Weights of a small transformer language model.
Size: width 224, MLP 576 SwiGLU, 6.47M parameters.
Architecture: RMSNorm before each block, rotary positions.
Training: 122M tokens, 3727 steps.
Each number is 500 + 50 x the weight over its row's rms, rounded and kept within 0 to 999. Layers, rows and columns count from 0. Numbers have three digits each. The size before them is the row's rms in percent of the matrix's.

# up: layer 6 MLP up, 576x224, rms 0.0505, rows 325-364, columns 0-111
# down: layer 6 MLP down (transposed), 576x224, rms 0.0505, rows 325-364, columns 0-111
# gate: layer 6 MLP gate, 576x224, rms 0.0505, rows 326-365, columns 0-111
up325 104:478497479469403464500457489510446481511509585377459437467473510498536419400473371551464553517450589514402471529486423476485486568541445450521483497539501442598526457511508506446459614504541504442518473455533497490447513451587485488520540460540452540460598563499521449599488495487540469523595489521416594450456428518547446501534473527491
down325 099:505536425513472513510495510568487498481500526451506533551599549446378525572454564464570492531466517538403502501478491517477555516513488478512383430539440524484492376415509554479489540533513556501503557480508490399561568513548487541519519506432382632563511462542541512517429605492447467458521547586468502521538513451536619445432468493505
gate326 097:487480466484538483481472534385446548525435498516507449520490487490475489473496531507402486462546436549495531461575445478501491546450451524504592505524570553500506559487516551456482525535410568572503499503575354541456422515546523448358493568533535577473525529384608484564418512548421560486553473456594480477437609548558541520481500401557
up326 101:565554476441560522520479518482414459571509544535547525519484492539553447579485460548519465520468528532485526475571493507523549437572495487458555429450445474482510570559531440510506446513516515527524509475506473542538501490503564542570466450481528374431445535605480629520493459463509424565428463420483552466509463452506482526432490426512
down326 099:468491495523441540410617361390453525484473475526479431582560441490568536543445426530627521475469504506524533533473443478501504588521518510407544478490580580554488506562494490532525522508437500549441424497494497441535521508479460492423480504602475510403509561488550556593470461554363548397408565583614451469484435532544479540516533622471
gate327 099:472470489550426482447609569455511500426427483538528538508543555458580396367429567413524488533503528467428500567508444563543497419574558483422561506487435455521545523499441511500559543511488519445493563513558609479460552484455437567463486558546515444540540549578533465537438420463512518453463611471455502562452458515475481557522454430497
up327 096:498507472540530512491419436417473493501548453521472509514500503488389525557599514512414518444517448476470502523440516421449495579458528518541460610475491558446516470474499578521574554542577465479568578486482373463477406484442494529560380511501433626473463490421497520457498488524545473467478508549516479518585477416513475504539546448520
down327 110:527502562453543482475480443534550472436426469595514470492543443513559541383475452518529626529541432505545541599347517482566485496513471473502560527475451444507458431538546475550572490581446478498489511449465423457535513484434478520521439459523490436589491516469443473461496398494546548479541483624501526524520574507501548567527514429473
gate328 097:464500468488445528469494473500513547547510527523510459505496426569562528460571557542437523505453442493529402527476544530419511500598512500457474541543517456549565505464482533483473565517537492520489527447489467504551427478480459466534461464509456457448505483415564492481527557438467583495504472486657544408405502504489430502350450483597
up328 097:561560491557469457473478499469463476460491510509538460533597453506485462498454469490589555499588493523434454565561550598436509476554468546566500507460452535578478569487486528492462452557502541504465437470488486485562421451523516444483509471582562528487491388509496559500481515445425499434457444502606531533480489502530519517498507490501
down328 099:514514481485517418444511512495473376458431486582500438517511495567605493437472433473536496501555466503490529460577387438434469478519435455480488480526442423407471458562504574532531485432472552510516383427601446527472529523578567517438527512508520524593499510495507608502426427491399511443541555546491584615547543530451560461467571474491
gate329 100:587532434550464557589525483604546570528537494531548464452621463473477487563587449495440566464503431481484465420503488519471517543476529458524469482370514527467454468469476568488443421476526411434592511499613497440550459504500534546481483503500559507558497507440493432486521494480516445465549567528575545432510564406586429548505463461564
up329 101:523420570444441479480464481508447547416487522483432624471440567415493461445508545497447404511462549430499569469544427409479524491522587523481473528495481513605517513573490493585496558513436481468521448601508537472502549462528466540461530428609467500510515489506450586518547445550479488485543507468451588557508459502408497528445498515531
down329 104:459479514537412515459471386510539535561422465436378531479505488506572589590411420430471462533581508476463530448567525484480542458566474498593418496504467584570467435499452511535500553430478558504510520560588500452480578491535423456548499506591561425454448551505537483485455543475525400576448552500520465556453490474568485521552498540516
gate330 092:524534542456417512495491542443544455527518514534573514463452473490550532427495470546453501502540531547517485578530466502480466451423561464436493479454444481487553490531488538530457458495419503491538467492540405460507524553542414514522522494469494438469528494461442532489491408532606486621478536432513483547487495441503501491442454450452
up330 098:518499522446447510490527539402526497440564480457481471448387499515526504482468531501502527401502473580598489450488543518496553525544473483443432448458478523449510466491478494512533512404595493548646429467524534432435478498547538483584467493507486520453465538600450419605479477527481521556434531468391431519517551529441464449582385453423
down330 099:520426534515552475514569576547411470542446566571472505567556532508540575549466399521452526489609471476526515553479457477516564517455509492452513542417515494483521492467424525561471562563525542568544535464605532638387435506491498486419521501420504449527528522430499467507392421466499486488558421498446437510516577457545480570408539447474
gate331 103:425469410571555526518509578486560500580469469565513576463506527432511464504558452452588539458499495511449524506518421573538477498514506605518509511483496483562513409514536515496451485526520482573553480481447573493534490575472556475523470395457488570476510473460491520493412473472468571419536478451594496416536529463426459587442450461452
up331 102:546531596547550537547594550628460552568514553499519560513491523453495479557452382488490539451447526508438502520467494472590451424465488579519503458511590398459487543515521522476454520576430464475528435500514483505505524450423508502504445502473426430506523574535491548480438565540509455494473486478472517543454418495477421468511524454593
down331 099:472508431494500488415519531419464556499385432524525432495563521535490557425548457506491502507423482506483539472515531486561521538486414466477486470493593554568473428493469563492534529476455490510621482451474463400525587633484504493493539519508553489546470464494496426558457521516492577549651365358535563454510438544390510548492563493470
gate332 099:595456498545442457534449505441489448494463559478489507466425581401662560535387492449546511476457543498414517416514448483475478417483501522574556503486585450517424507409478436585474503447497500489542557447566470489563414467532438458557429504459513540487518492491515501504505457475564549480517555507473584449465482464479504458506438442580
up332 100:478527562484471490479530508452488472534516438501449461526458524519504594489490434475561562442537457580445511476440524568411367518505606466484435516454462485481464582582426487517524489524433477539564514468497478464471425513469425519549417529534527503557551554605484472485508485510485503401527510448492420457523478519422417417478533459463
down332 095:553513462527568397510574544555537517457563516512457542470440499458492486546508642490568444526525488519525469511406494517403530382531582475494580472511513544478509526471435515510489559404473507584515464606481441534493507551583498432483574539479467510538519519477359515436427448498523518461472465378486492531557501521508633529552441536502
gate333 096:477556453466394470529457426477421492491549449461539606528450444584456519541569475520564498507510472466467509430551432534345595531436515530606450475510430478548566488460579477515508556388473486514487470444501418417510514591433432569541456575528485535561587576458486504460498444499403523599477517580525464543578519428487579444584400540514
up333 103:514548469516532489516404502456561489515451531432531508443562556434532468500472525425583422562450476431511467575453519466489471496403455417460504534477474526523501482475514536515484488484500524527426417511504462472508621494517521577521425481587519561533480512466558484514518483550567419661472530529440494460468443631580521449564543531468
down333 103:518509524491469532521485580556478504484493511516499534512400441475493399470415499551496431593442523511546498540588532554481547413475524444537511552489444486614472519459457483401399537534491506469532471537531567588482400482501523617502506432630482603557529461467508500527538542469498532537509519466458455535559491554511520552462586548557
gate334 104:460528484409510489482470396494602498490522472567453525530506470520397511464528537497547592454512597422584447457522453467497480464624471584539586490507497553497524538518482529419469530500540478562571578441501496527582411472507420469618499441499447489498540475559477497489401525449501460534415562550621522562454558555501501522540549516582
up334 103:454479545598506473542477528471478447432521461541438436536489546366510488581504583576454516491545488507523539458573471450516525570459505522501520471499555433531492561526404519508425518481529567499490494505579420514449494513447494503459446581529481611508460504331492492482459417477471478491491440457499499469499501625494566468472548409457
down334 099:513453469474548510531452450425503533481595526458516540560494378568516462359550444532529522495485525468372492555633525411509410527439538394462484521607543460471508480515520599505458517510397516498465534495522551512508488438571468491447491472392490472555449518539550460519606453455485408500526512584578488515514603501417565453542413489542
gate335 102:509465618524513431549395463515440530562530412583498532454475454530500465445494423534474453547506548412504562467506459539550445502564614459509446537522552498500527489529465528559557519517493558560440580478463503488413475524503477424482494519446449479459497479547616474538616493548569461575619475473522574488508600476499455514402424475477
up335 100:540474506486512490486552502461516546584471399436551530592476468570594484523460563547426473581448494438414426611480504542564530459555511527483489572463490511513460495420596544483637556501553438445436469467436490480494477497475539428585506493518506513506578478460522514528435477506484513528466406577534460501508542447519504416511497482503
down335 101:506424541501461451517356557522465543509472448502522509529573483501456424525388451542498432477530424583469474456497486458487519539526532448519432480549491490463533455571473451477430431462463483461550516447444469498472483546527473506490474552598485455463410552381466575456471456536426549575518406479549457513593423553515447528486560556373
gate336 104:491506477567513446461492540539446490504422509445445452548496507632517565625528470444543470592500579520602546495438544529486600468526509480511523426472435535486566458513472559458515596608517508548471445459444522497520574636519472542525514564493466482413501431561512521515529555472493523505448627518549397518578540557461428569553350492416
up336 100:569463449483474493502493389434452518502567442534564611523505494446553623523435569460451404580514478524496515475567495488522554555470491543452524448516581514467514499484601464497439470483546516531526412579551439487396495521533509593499530428534581541525542528488454451523404456447472555525572478568612541488512586566487529461486603496471
down336 095:494484521584489553566536620546486547496488529514501419523490530428411498473543576430493565467478511465487511486523434399491523412540439524504570515465492556482511513507524508437534567554533499469526506484457495481468478478560392528576443504535426487458563673566483490515536472494540489477462462455563548505549549528560498486524487452557
gate337 104:558456469470523577590497535442439460514434508490480503490470469406464400546473453554513518523559454491612474623564501508451419441553467434523479420449413458514496452497512540588515561498572527522574523434484634463477548412550519490557490522525543413490516426485423468563529428517497491454521425433501487470470452452472482515511494510475
up337 099:423556430502442525478451483451522514408507587535481520502516625537488495533527457566594455493477576448544538527504530389501433499523389478531485512562560552545500599543450552556536526497535484431546605543503479608516442456573480461527534539528545537475503476445445494403449508472565505494375533593509590509518505456486456547580491464507
down337 098:546503569443453440498525546467408434417548519462526539442497521526415540490449466555471421455565530500508455496493479500528450525512428495478511437463386585523444599487537508486524596509556593562541544452393553472488482420437506549527502510446455412492484479499430513522497528592555516543429569483534483456598627493510507550440429542571
gate338 101:586409480444428515479485487557435474518491460445456529463491541608453505431587470513473567452495450458516442421544538525535536510507521430496457422540473526487546567507428518545615481437578567443576514562518631453467537560507574468537432557457576475557568501469404548463489484484544526519530525590508530549461485512453465556482613553513
up338 106:503439492501572566561537463517487486432470447469525466588552540588395542550482466447540520458423412502456456496514482548534555538531438406507491528526492398520524534477548534520473423498471419494418507473476497570514555494525492464500420528442511588557525527547507531610476577494404605473531524605496436456445477545562521503499469548468
down338 101:513465454507495551466444544489499517570561423479398539485433421449401472538496515495536436584470464481495540481430472450556423597523485485487495426411513503498472553537506474491507555570420412494533478555407511503467465501397497537491576502515482454461546583528475477470493576485415475530583586569445537494470456455462493601499431560455
gate339 102:424552527494598564442511522563539497484413523492549482516482459533434557528555516579556519427538461541465496506581474585462554540540611513551451491534451496531543485429607503450483487463506529541612523535438495408523496498487541454447576452500496489488461523593535399488407455519498644395537452566421404475486368494515483530603528519586
up339 101:420543491475528447488502513451433536487505522512440493522484475503495464591542479539467460509405493512567516508567433402507497502511559447564509515528630568460512434432509519421484521442570470562585478471577535462511488493542553508473472451481532545515429516559559509593485476434546504343443482532373508517424561493518418461536458502488
down339 103:503493496582580534497574480530349582457473534507536505489446481435522458501460551505477556519456559417512469536560574509450417492494514516551480479408515513537484469502405551535464531512392440497512493545526539464531499499520541568568454421530506523437544477645502438491399580474488568480497542568452548490610392550530501448544477516457
gate340 098:545483456514480502519480501503487503455508476504450498454557462467446426622523651359514438496451473508508475474459457512534506491379533459433475560393379537446556508537438523579461500443562493523525490484439558503585570553463458525505457509582485567561574532530544452633497573507482527573454475439459623488462503514518482571495509480573
up340 102:425442482467537500444380503425451537450408493536425518485547472519543476546498499576589551508550534488446466572467432575485481606474515438511537465436473476549471495490520511490571462437527430526548401462579535553501579463524451448546438484454479478517426551415420464505538502451540483534476467555510435477415475545475499546541509561521
down340 095:453470520400496533573368538596507520487445419561528442497485490496499425509465555396527512549567445479553471601499519518522460602458467496607485493480534427545592473519591516513521460478706504398451408539597560494538433551453418473534502523575472555541445446436499534523507498505464457487526573526449575454542469572482525515470480477443
gate341 103:491501421518517555490500525543434464503571482470525366497488529576502491455581578542554537559508483487536491471584545538501529476596504411460406479503498530474478445458517391545522501474451512534543518489516481454484526443426491448532462522496526545480449494534465538487442573541500510531568530471577541458487561455393514580506608530408
up341 099:514543531591443532580448513453511541532400439441448402490373516617532524444582463510577512422435465513454462484432521353463503514472470588522531491539447485455538547633553485514486557503519589513449528536500478559551478490461412585529531464644552490501505499509550398468578552453513426407520534498502520491482530543484532445458502519548
down341 103:470506454423506538480493509508538542481497519518564512521575515502553484499441451548563404518482534527518490580437521516513603524555485582465539519464485531506495428436503474471453580435485440562518540526456491524480577527554470513525536441603417526467542432421534524449535480588544428474496491491422516388625462444457460451551368428455
gate342 095:529377479556516527454470560440525492525560497476531560411523593517532504511434541485496557555505515471491482499459473581538569498495526493529424575555571525493668439520451450445475526579480546488524501594543564541564400448556466524478448493418445534461509553476462557428507452501489446426496496486539547603549549484542534489509543467527
up342 100:548490572529485586551522516491531545568507516472563545448610447457494471421512577499477475527514557436478525529565459484534525478479435443485498453493533479556472453478545450502458460528536497512486489401583398434497520477459502534440525415517453518495535472467568476489439486533480478429448542520600485492578514564499508525567450448477
down342 099:493555546538515535456502445471542554456568497525424459504474511501489423448477541419542535386548568510505596535434354452499520437451478473593497399463549483500453574431454557493423511521599501524405504551452497554456510464456461505485412466572413416537563566545452438459499555573493513499541582473508447422434450498548449421411516502481
gate343 093:556553558511476390502505462563512488555474475406462518594527390505505435469461434547423503450466465483496579507491597523479442497571508544474484546503593561545507504489424457531497416485519531467602535500465499454486511483568494456551506449525432508586443506465457509416394593456482433489455578353476532438452521475484473455458431527556
up343 102:495508493447570535466471574498392434564531508538432497532545518580506460488468545532387467484439483599513399534586509517514452504492525522554554590479570470478549462488575512503574414512515447522476491514567539499530477568476514448491470519452458480539525562512459573529512553561496509453506536530559466502516475563390492557540474541416
down343 096:487492496535445501547505471571489487566484573574600519477569458493464540490548617474508508627516505491514505450531469453474526472476564483555381522509521608482533501494468566482512503570590511510461602541408420514537514490506511523465455478576513441487473545539480395513435467486433467527486498513535580546510525467523492455477468529552
gate344 099:540528503449492545559507512464581587524577600464487546554568426592405468594559490455538481534410541496558428560546523510459486504434549462456464520505434494534631439532556508508527470407489454574506371486493456458496490457428550485550437494576522479498467548425543429483475473573483472563444511480430516525619540410441491557484447457523
up344 096:524531571596540469512484488516500494520471546468462457420463432434496500510431371498530526434490443414503533468554496493537591523508516493486563479561470504490521501584531499548609444548526462527548558467629550414521489557470557490497518487420489468528385469570511467438483516590452447477572439455532497404504548477543553476419573424426
down344 099:464558524531523485536501571532410489504511410508489543437482581502469578527518474529462464545461401561516477475478567554612527592556411534441424571522440522513525578587403489546521454446545474511652586524475472542510519478519479539518443530578510530529496572526473565456547346450434529434409547408488536491457543559528506471469460488528
gate345 092:462439432489492498499604492432593433520383521520460489430590529536495511449562607511491485460478487587474457531491496462444497538513596515465528408447543452430496451538445505504490528457511536426508527528522583500494429515516501456490570473538475652608523456602558495481512465623503484530496505461522478470536567493520530527476488521454
up345 096:500497481500375552559459416537451486564478540565459590603562590500536577469549499516480564556562559461495480506479439460529481528501503493584518624468537423545469531506477517477431524557520510638524456445454495536499648411623456512423605526454538463429483482479415502494526500471536560522490486496461564531494500503515499487586577457559
down345 101:506501512588478507492463509442481547432567546520537520445539490492563591389483444443537542487524505505405501430545569414552526422536492540461492491536504534464426506507458532455571509436439488547504529478438515521482484536522508509565425574598442416607522588571537556577540455473466517447472469569447588454471479466562482440440569545552
gate346 102:439496543553577482472510563425435508527576452438499594476433387548416509498528493571590476438473434525540560596470578594553526467528549469452511455478440498548544544531498560545543541452535497516500597562550504591549394537488497461466559417559500461566435492489516444505457528544501461470446500481472537536492497525555524453502451554508
up346 101:550466559413532539532476514386498486483484521467412467472574540397532530530525486498466462509475473513501418551474562550457506522489500527542545557443531474634507459454554596482459467519518374491477499524527453459405475442490552514552449480554438469482403472443529421556521411503525525524583512487532503536564505512520487461444560481465
down346 103:424490578524487532394453572544443498547549479543463441559544512553490489492522519417466501551517507592452501539400521513566623497482453420553477544434500511582495559511458466439583481583500446504489523456557537438560507435530467496548526570526555452537376533503542526393526467492382438441548413480541463461481563478468526440537486482496
gate347 095:480446525566555461553452510513439534540478418441407499516518518517525441462427491464527501552535566628433496580406550543486490486542454540477413391473537461423531544541587489451469473553485507454510543502511474401551491537493496556505533508492635463505499522441527424399490524483494453466540548557491518514433555455399448565487515468482
up347 100:537527487413439537456465515435450484519481519493498456486446465476502500444488498476468546446580434545611551459455468537461458411538495533444499487647494537457517592458480468558542531538509544459475549465526456538552534468494484470491562478492535624525397520516471447447500507468528534515360415461460500571505416496542427458490506466462
down347 098:443474491471528538476521467522583458523464486505555556520572456451566531454444475547515541589499478517476494481523517470573464561430474480472374500518481465551468536539524491510490438609521554498515478522518547459521525462508627390493462416461626437517486530535456420412497449474451423557564484451426393415517519482433516478510421475527
gate348 104:507470526495538554618472511508458515472503488513506497476513488575349521453536585486574559482462415479357501539518553481450501487443378458416441484539554480513518504510484585534537567513573524427490421458492494495465458477542522531586538485502576535520559539441603495524439495589496520410559504421469463463474539527481489573564602530514
up348 106:518469397495410534530525548494544556532451474519481474435450515612471565482400510417453536519531508515556450539520441510500537458522479516500495479625573492494596463480482584468405470509466489501500504532498469528423491554484494408540481433522414576462515454457448477420558513473585541483523457546540394523609486500576548492445511505575
down348 105:529467447476406631541516562511563503594504466376492484499464430457402489463528507529476528481536490438539512516537510562585480519532486427447480509523518464511466538517509560477423458555517439477505472478461591503540578490488539479485413507516488431526461530496373527475511482415534559498456580546636490459543526439494551458477632481503
gate349 097:518562464572443450531512592405466496520467444538450431518494556512478623398435503424430540569561466514554490493495423559466444485455474485499535569496516570457450486539544567572538480607469523376625519597490515426645511518511454469447505431519557508496436408558529512438444487502543466577556522532481459519487483411453430428487525566513
up349 102:557517570474528453516484465521502486482468520542569425493564427511493570522555499571470455505622474460559554496513474514498480496593486493442584532475486518540472535471424501531496466503539557533454541500604449463508506557542449530550451529536492456514482464543538479533502472511510616486503473467478412401601613473539615606498502568525
down349 103:500560516502529545549492500540550476540445478487550452542520461556552508366517437540506514523472486431528529619477541609428456580501473418433498505474430554510533463476538491481496460532462507505467515414487535547481498568464490551437631456590477483450534444476530438527455543529426490484566462553571497451477524451473508507484382563564
gate350 102:397452432554539542495533588526482413452502442508534473463492484505549480544511481450537625521467643481523491481476438544469573491502530518538442491502554537532492547481565485476385542512481518447555562445536509408431502476582440503570464485548634556482620538464493494493504486428489482491496506580472612540497503403540618538456590482497
up350 100:572628518460488427557513486547411510545385386415469575512492527541561544463558455594490477424596444454493547411513514582442504515441458474604464516359494509513437454499463449564494508599522552456531494532464546489473460509481461467542488525470517465564440471433498421437425520496438440427583547462487490484550477481480551570497476461470
down350 099:521513440534511543436597465490418505473555536530421432506455574504523528532485515490483448502514482396512516554461404535550388508456509448473541494477421476503513506476445474449452547516445485438483456491394493457457447434500497510527427462460504548528560538429464436367474515487458534494474512485492502512441524449474521588366377574533
gate351 100:518512529559492508438433581487388495550376540471494584447411512480507562474561503508521555566418480514475529543528511478573516465493526447372494530535507499517437589436540473469464578519541453510521508448491548524494407454413535562553504473526564511507444431495530475474453499589428499591546564522564379576496485587534464477563472453550
up351 096:494540579462501532526560531527432489528524520525561493491510412551544522505485508571543487479560557517547459456424480555557477422561520479523532579553411529554576457480436553374539525498475469457511491511415493541578502482451458441431525516463442463524451474483587488514538480458461486433532622435483555467455538469464620484509500420547
down351 095:479464478515426471467472524429543403455459434483568474523538551455475518576515498488404482538534531512513547466501568507498523523540511536543446497589526426385578513612465533461601344517419573492521533517490501498532426534585529447488393526534545467386535525479430541506390502480497480479420544427615431558518481563386516477592496512506
gate352 093:509476447474461497494471418574463513439527513458539486438479573542460524492523439508468455500520494396469478587556430499514494530498479566478529406481481536482566523546456381471493487471488504466536453536616389536482502561442526509500485413544578513561449571480493514592508491585490581478564447574473492445422488512598510392476503598543
up352 100:424431482477420476464566556478578495477592447483532470526502521578529594543585503492495514432534429432427506509513498502509523535527533561562507457467577518510589527495494407461492537504466494544442550456499496491463451512518528522507445597528520495567436619432528504460423530549486513389496578478578539558501456455621481507556495589483
down352 093:551519497537549558478532425576494547488463331551535496413534507480515439518454445440517516506517427546526473579512449529433547483503570448524488513542439498456488505470437561537518474490504520546589426508599489516498531497530488471477447476441572556425460534603521473557504535525502376564520475536528451447529535474484544506541488456590
gate353 096:475445559461589483575452498477573462515500576556478486439541485576434513470558585429518474478380507546439474458516461567461575457443547450545461474474455438577553503536453470556582520366538459497454497630497364447565495463541520473437483464388483541605519417556528470464507546483405557451481523583523542486451497490416510548517439472581
up353 099:427644473523446479542563498472440454549594513521535461461568598498496537485577469539499447596535427428509510450524560407577429464530427465503447574517478431414530497502443541558482553494449449433453432567424492477457425496390486496534459554496522553559567466495407516548539475509409547501445509588501495449433526511513514441519495453509
down353 102:481552556532369566523587505453423509466489544414566564580476446555452558437505543608520524525477395485385457472557460506506472540469538525439511492547458537464508428504516507391463492536526470516512446588542512533574503493422451508506477466385507505437512524476561558556614483542496492462523422514475512541497569562561517430356561484507
gate354 100:515482469522532457499516515469474543463547524562435427505458452557487525481568442498623418515382532425496565467446421505494556485524480439534473585513430478464525480459525482537460483540496532469525496536394490479548459444498437466488480438504490581549470420511535512452523516493522488450419545556484444508536487495548502431573453531524
up354 103:533489506515547570394517493534509482522493554505505525527439488386472518505422530551470511506476504518515599516534517514548489543476486539510494473450420444596577431513540431526543551524506532454472496603558460474559498577506591508554476430599513430518437453573498520496506454388545505447448452388433520535443472403474468491454481458446
down354 101:460442492416494501583448511478544445484593445512591472492541531471477483439468563471427584491522446518531551547494509475453530485400417429492483505493581506515558575536508519462568527567590489495454613525516629446478460567492508483488434490477567467428491519500447576590547446485493538531412488548498497508532509627438459455493479470488
gate355 098:469517579567502479575474479599580443483497506536535514568445494479526556499514632521406456475599555503495506491474425536548439546529436495508480504501461487555513443629458604575450495497465475475508624450511452535530528533416492487521424518519456458409482548603615412527635434529497515533495504482533508495434503461555428511527499543542
up355 095:558493410509523490437524481393521527470468483505482518606470497452470390595460531472552506416567650514546410418529505458503609453368553442402539437439390520459549542533503487566473610603549498544430479450458521411505454584524637430525519474473499475585440513528498461468558481518514557638574486530585528500590503538544518519565548450579
down355 100:540477502473441479417423432539446477474555480520556585404514530534472552493519478433459488534512491463462609585450583528511560543484503478499530520447546472502470489486453542570476451571330535433469520526573504514506437564558519500443431470494609481421540445500507504527437556529533578487432419542547506518442453534523460464470425560582
gate356 105:465438501491531499562448527490417489515491458516529471537472428610495543471568501459545529498539572593462429488535510469490485555474515504424509410523516535518471579482505452465501574568499469648462571403427473377488456518438610496542507444374525429466512529478514438591489579618467518533466593555575552543475576510500490523569448499526
up356 103:598447558470490487505436442456523519499496603461545435414567444529512563547601547544460525485592533402557453493424493461514503518466456456414453445597518563448443487573469429456476442448582535533563503520436454501507592531543475559524477556473430525480500447519499480431509609517508484493463460608497536525507401501501467451540536550532
down356 102:508485507509519539500561432413539470577522528538480537474542526489443428532529571562589534547465489505565506479519500480493440478531571520446470613554531540424543596479505462460385553430538523563508475518463527374520428543512385415361468519553516456498548428569484532527481458445481545516444450459409542544461521429508459459529508476552
gate357 098:465404378564451528539556504501515530507509473494459458453546529524535524503448510431575537432561461499515527538485506447543464428518535549551478454487543478627524478481463516514492562616541677439527511440592577528512436521697516536494528440523499485547441520606472576435509479457402450490480484498587498484464548502476529457446494451516
up357 100:436542497495655544522499561497508517408416526492535544463484465463458485566469471515406534465562517421494451444589462509571448404464447458559490542570471468525604470537508487452478546553566517479474526525569467582428505601483544505508540471469537516498594511414479432526438524519447448507433579419455483480506463513494446538472492410555
down357 096:544491463447479466498469469523557504453548503476479503535503582509475474482532424457572591522520599483550474562442436432532503463511448504529421495487473493556528483571519555468541464480512454554520479535546476489500480442511512466471513497575420543531484535411546583495548601548449558570483539450563514435395464469491519486580512490510
gate358 098:495459421478492532531487495546474487463492502522551501419552526507596544504562435531556590567488586604515399525530470466607523481478507470503458474405537531489515495596503425425458604501563463480479483418472508439462489467526512600466471574437536522456523468446490410497473472481463483465496420453478459507500563475534482569416489551536
up358 095:405567457459479494509501487499490522493584476459419531528566510431493519471491419516480482523461538469458418398534544512450544496496527468460415534469519400508486653433573555499545605538531491513483491401577411486425552527378500512490499610530525443512491486585499492560571478450537512472523478500411472430424451523510548487504457590477
down358 098:554551421547514558488526473494613446496531455496556505418541513527548462425533451663540528455429437453528472416521551495449493490442520557485502503474379476454537532486486513437476536414504537470513524514484520549531506515551563515511551425516457583549505552510492577450480521460436509421572515466450474516518543451620452398550600552521
gate359 099:457575527508514447504477431444555445543536532539518522505407486498503548550515488519579508662511461516600452520552470454490459532458540486442398537532513540501423583541561493462526608518518518470589506539466551451418449494451516555515379458513495604506426447525501516528510577462522394430520514527487509446452501492460510510514433490529
up359 100:512535505524466483564490486451463492532510464502460582548488562559531549552497477474479504510556461508487594519451557512438481489384588457458581549502515590437503584568448533364478396560555585479574552578412506534563445501486430505460512520582473394517617599514504494533546493418398496489562479540517543548478572432519466493535499482457
down359 096:448489580605535493425410610526470513554501503424445463471549456494523458516537422471524506438543506547526548504431435483559431596436421424462495516433463460458573425475416531532509528494448516419564471493568522472495504518491434566514505476480469425477534441506553476495376541462501500516516559483474539493468442499497441443558463474520
gate360 098:548523440437489418560476557442452509435431486559492542498494500438490528565546504546416491498516539488483479456514439473488584469431579516516450477531447506553506501391445510571505434562499491502507440547548549523514349467535488459498485491560528611487556476450504382504533476431472425519480506429535573516529537514500448569581451411480
up360 095:439475518519500415529437455427600553348536523443526589523480433472509546414558454501570515561413460513495479410402532506456506543432539500514467480553451405444498460447502599448554507470573441467507463503466437517561527548498486424480498457455599417437427489474498468532482452550478445518447459485467493484509478520429548534444541487505
down360 096:515495545429522522565498420497442508462526546538549479510498556484458469555449558570453450517462498566424521529451533527499492492513556481463645519498476455581493538521451499595509498437475551507566514500633554505508546492501463521549589408515480469465533589577463494526455430614482424532465565483550507469519444524510585466492505423484
gate361 106:515576455416423546564418528517447514405477431488530519525481505523481520477612508475480492552505526426637560540548500585509461499372500559472473490451485473553460532548545542509469551525451475501509504457420429463547437447497523569458457582470435518466497515457499400497519537455545471448558471537559525490406429449526404487471519393581
up361 096:501443462474429569588522547500496533523472416512425486523421458486521370509523368497580500456360554401430491453470501534548477434518396530493519474537596560501509556490479499486502493516503515525377523484471507558450429488556478436588471462558454379604515474459487469432564563432564425517508420474527529507524430473469465467485472517533
down361 096:558484438527543504507510528438510468434557527402531534465452492439540423510411405545519488494604509546484494388474471524522498437423446481474442465541600575568473468521448535555520511497498524504546496439514526487490532448483481497494476443520515472556422531564531509517533483509545472511512506506541396573604566428379603462525502532548
gate362 100:554566536462510516506564556454521546543505504618532503507478501570533497439548463582532564524518485524464488518469493437536453442368480476470500553503488464641517474498548516498551633482380520427580505502499543492512496402437508496534483509541537435532382455500553461493536608494518595522476480504509596520461519414477512509407383521543
up362 098:525523521432498583455467531459471548488552538548448579443494533444588505526548558527488491486620468449561472600470449498390405503456402439422471564503524425490482588464473510543473576475494504484502562469460579433463564502439511578473542420622602518461569549503565457503538425464466464580503483488486518472535473468503477575466517557485
down362 099:534490539586396407502502463515523459427476504551424565377447450505520499571481477463464517438562508517499456523547495475458564545516496443483520531476501521530509496462629538469525578570525568568481525428482530421579396517566510473493490543464551511409530462523514481549564488506456558495560519481521403519450535535567406535326429533509
gate363 098:533467481520412434464517533554514467495485460563503404541565507458482470432499461580507612468546454540581446566516522478561493498465471436534486482450372590493532444518505475443467606559566531536466527457480472423499486542527553465538498424561509476452457484508484378425525525544485477457451489471483524499487513494459558566473489561473
up363 096:489443453486437487492473435479499564502506565502462577545428470489437462553442524511437490514434486410481483471500532500458545503473396503477469572508427534503525594479415550428476496525486434416514528417512570457509478486514456552582495418421511515350481546446531469475543429487467533487583414576546497561392594459455507646437476479585
down363 094:458509478485557459586425543477500462505499464475515552492438555564516547499519488461534591428486495497478535539516564530492388400475553538447447548502528431452486538430443532497476539465523576472503496573563572594517429467445493518546432485476492589420501509511530533502530580486530458577486471502481566464472495544565503527479424519453
gate364 104:508508508474551461488525527418486535492491512438431428426529458547579515499503524517589567559570491627491420476530475577524409474465524469459563494400542486457524484579545460517566554544566586623572494515462589518538424419596491483582475425449469445630601505475507544518542538434434512463523584482558445430530419461480499515513514596455
up364 108:531456621543487485553583513509506506460516496561470512502517530478529570512509629488484520481502479532475410540513512456590506516527510517411553453529424479568413490524490433513485482546464544475464515508458569404574488579437436579543489504473459581575543645571467468498496550444466443457422424464476557566507492568553553500538425453480
down364 104:524580480516422426571438447483461584593522469519442460501464516463534474515460420467525446443503481460461532495524429555483400470475374592452482576485498532503488570494545530421482498623513453499549474439515452519570544516401533442567566507501408489524571515548545440525486527566503584517516570478518561454483408542509545488439506449484
gate365 092:401514405504405492521450487489404559458397487511537505518536397500518635498550508563548474455553491471507564438513520580480550502584466484489539466417538492464611498586571472470456525464554564451480511506520519489519495554482467661456516409510529527476473469482481500499587474459415537441516537522503548396459429437451527520542488544493